config = dict(
    num_hidden_layers=11,
    hidden_size=192,
    num_attention_heads=6,
    num_key_value_heads=6,
    norm='layernorm',
    parallel_block=False,
    init_std_down=0.0,
    learning_rate=0.00212,
    max_grad_norm=0.5,
    decay_fraction=0.601,
    max_seq_len=512,
)
Each number is 128 + 32 x the weight over the matrix's rms, rounded and kept within 0 to 255. Layers, rows and columns count from 0.

# layer 3 MLP gate, 384x192, rms 0.0852, rows 4-6, columns 0-191
[[109  90 145  87 123 137 172  84 143 118 163 107  67 170 151 112 126 131 101 110 115 111  92 129 130 120  56 128 147 230 143 155 124 131 146 200 168  96 124 136 134 173 126 108 164 147 126 104 125 126 147 132  89 138 119 155 166  96 114 145 115 137  95  53 119 163 133 171 156  73 111 141  70 165 135 148 102  95  72 108 151 175  84 123 168 118 117 165  73 139 124 130 156 153 140 184 114 109 164 160 124 151 158  52 115 189 174  85 122 137 136 143 133 160 158 106 139 108 107 133  98 119 112 112 120 151 146 143  82  70 112 131 153 159 138 117 143  92 162  96  93 141 141 147  62 181 101 159 167 105 134 111  91 134 114 157  50 111 135 159 154 132 188 129  85  71 145  73 150 160  66 182 147 130  78 170  84 127 139  87 147 157 111 131 116 161 176 129 117 116 152 184]
 [137  99 110 123  52 161 122  92 169 115 176 137 100 174 166  82  50 168 110 114 134  80 169 104 112 160 165 183  91 136  93 153 187 173  85 103  88 150  94 179 154 134 127 132 152 132 171 115 127 101 105  80 136 152  83 195 141 112  69  96  93  81 127 147 156 134 106 130 159  90 137 138 159 139 143  82  78  89 121  85 127 220  95  86 148 132  89 109 135 124 174 102 118 167 153 179 128 121 125 160 130  94 128  85 182 147 124 115  98 140 136  88 154 165 151 104  94 161 126 140 125 139  75 115 141 107  69 157 111 134 108  82 202 145 137 113  63 148 129 149  87 157 133 141 118 124 120 145 142 110 179 187 114 155 100 124  95 161  92 191 121 149 138 103 141 138  97  89  95  44  78 153 136 129 105 125 159 173 174 118 138 157 126 118 121 173 143 142  74  54 155 114]
 [121 158 156 114 106 161 167  82 181 144 131 127  84 124 147 140  98 114 108 178 158 146 106  53 141 140 145 122  82 132 206 129  88 149 136 128 130  26 121 168 128 130 107 121 135 167 115  82 115 130 142 122  92 100 181  88 179 126 136 124 137 121 121 146 158 115 187 127 177 177 126 105 209 131 168 188 165 131 102 125 178 134 100 138 139 131 137 122 141 112 163 142 182 135 123 116 173 190 154 139 129 102 153  56 119 195  97 127 171  89 131 233  74  56 138 110 143 163 163 107 105  89 139 104 173  95 162 102  78  91 116  94  59 171 108 126 131 117 116 100  92 131 119  77 103 170 122 112 156  77  99 103 135  51  93 150 160  95 163 103 162 108 105 103 191  60 137 155 141 148 118 131 132 105  78 165 161 157 119 111 118 120 145 101 110 168 175 147 171  75 120 119]]
# layer 3 MLP up, 384x192, rms 0.0834, rows 4-6, columns 0-191
[[125 138 140 133  63 118 193 130  82 155  79  72 120 129 156 110 130  79 117 130 156 119  62 113 158 165 109 172 108 133 123 106  94 119 159 117 123 192 123  43 132 125 142 130  94  86 133  88 157 135 112 187 127 135  46 163 144 113  97 171 136 130 108  93 204 144 122 161 167 107 115 162 113 116 107 122 112 156  92 135 135 165 132 153 153 127 145  83 154 111 101 157 117  90 150  86 100 127 118 114  93 165 164  80 107 109 131 109  93 132 149 101 102 143 108  95 132 156  95 152  95 135 101 168  93 125 141 163 115  73 122 126  93  79 177 127 151 143 120 154  73 182 153  74  98 122 121 156 132 147 135 156  60 189 150 170 130 120 106 142 188 132 192 137 204 178 163 131  97 142 124  88 116 104 178 112  92 136  95 157 137 177 114 149 161 180  56 158 127 103 126 165]
 [170 132 106 138 140 123 131 136 176  91 122  89 125 110 106 148 136 122  95 147  88  85  94 133 121 155 129 147 154 128 157  74 131 168 176 108  66 121 113  77 149 189 130 135  92 126 121 207 195 152 136 152  96 112 131 130  91 104 126 157 133 153 130  83 125 100 109 138  79 135 118 142 142 201 106  98 150 133 148 146 143   6 107 101 157 168 117  99 111 204  94 108 118  61 162  64 181 139  94  69 113 127 156 171 124 154 151  75  96 129  99 164 138 114  94 153  95 138 137 178 154 111 183 135 111 113 249  64 104 159 140 190  72 165  90 135 153 101 129 153 149 136 159 136 116  65 148 131 140  64 105  65 118 111 162 136 180 183 128  68 142 147 104 106 158 123 152 139 107 133 148 119 143 116  88 134 144 152 107 127 101  94 155 180  79  79 189 129 139 124 138 131]
 [ 83 118 165 198 146 140 106  71 110  71 143 155 201 158 136 143  87  90  30 164  89 124  97 113 135  46 124 173 152 120 127 124 139  93 140 150 123 168 108  84 157 127 182  71 155  90 108 185 201 130 151 140 154 140  81 179 140 142 148 144 184  88 177  91 142 112 116 174 108 121 181 142 156 161 164  86 178 161 108 181 114  99 179 127 107 165 148 104 100 150  35 103 124  89 195 185 152  95 143  77 118 191 150 176 135  66  60  95  83  99 125 135 153 133 117  90 128  77 113 164 130  98 137 175 101 180 101  75  88 126 125 167 101 144  88 122 150 133 133 108 148 131 123 167 131 110 135 125 184 115 106 151 143 142 135 137 136 142 105 137  93 154 168  82 165 111 143 166 155  88 115 131 166 138 113 177 149 142 165  97 149 111 112 147  81  45  98 127  98 166  91 153]]
# layer 3 MLP down (transposed), 384x192, rms 0.0789, rows 4-5, columns 0-191
[[ 99 161 125 116 146 103 136 144 107 173 114 158 193 106 172  97 133  81 148 135 192  93  71 156 123 106  98 142 155 178 114 136 148 128 114  95 130 101 105 123 114 216  59 126 159 134  97 113 119 129 122 182  87 154 154 142  94 190  97 159 143 157  87 104 121 140 116 145 138  98 130 170 111  99 111 140 122 105  66 187 133 141 118 149  80 125 111 123 142  82 142 116 200 119  92  66 149 125  93  77 131 169 148 110 102  94 122 145 148  99 154 183 148 116 167 109 106  99 104 134  91 119 113  84 194 126 103 142 100 102 130 117  95 165 153 139 224 139 128 131 100  89 149 126  51  97 117 167 200 175 141 139  84 157 128 188  96 104 103 136 184  51 187 204 109  97 163 124 104 137  79 127 146  95 132  77 145 138 109 117 127 148  72 143 160 198 134 165 117 135 121 127]
 [129 112 139  72 137  94 118 155 185  60 187 125  77 146  88 109 114 134 108 168 102 119  63 180 126 130  86 128 146 114 184 131 108  97 142 185 108 144 105  94 130 169 142 151  80  76  84 108 142  67 142 133 144 154 144 113  95 154 163 127 133 140  93  76 157 153 145  92 130 131 114  94 141 145 100 135 153 122 109 136 121 133 128 153 165 129 128 126 101 152  80 128 128  54 119 129  90 150 123 129 126 153 192 110 136 155 154 121 204 136 148 169 112 120 159 131 147  70 175 141 187 103 168 125  96 132 193 106 138 167 190  66  40 125 120 131  77 128  59 143 166 110 151 112 110  97 143 130 157  93 116 123 110 122 125 160 142 123 154 102 108 101 114 135 127  83 188 207 112 185 140 112 121 176 108 128 102 144 153 165 191  55 121 185 127 103 154  90 164 156 150  86]]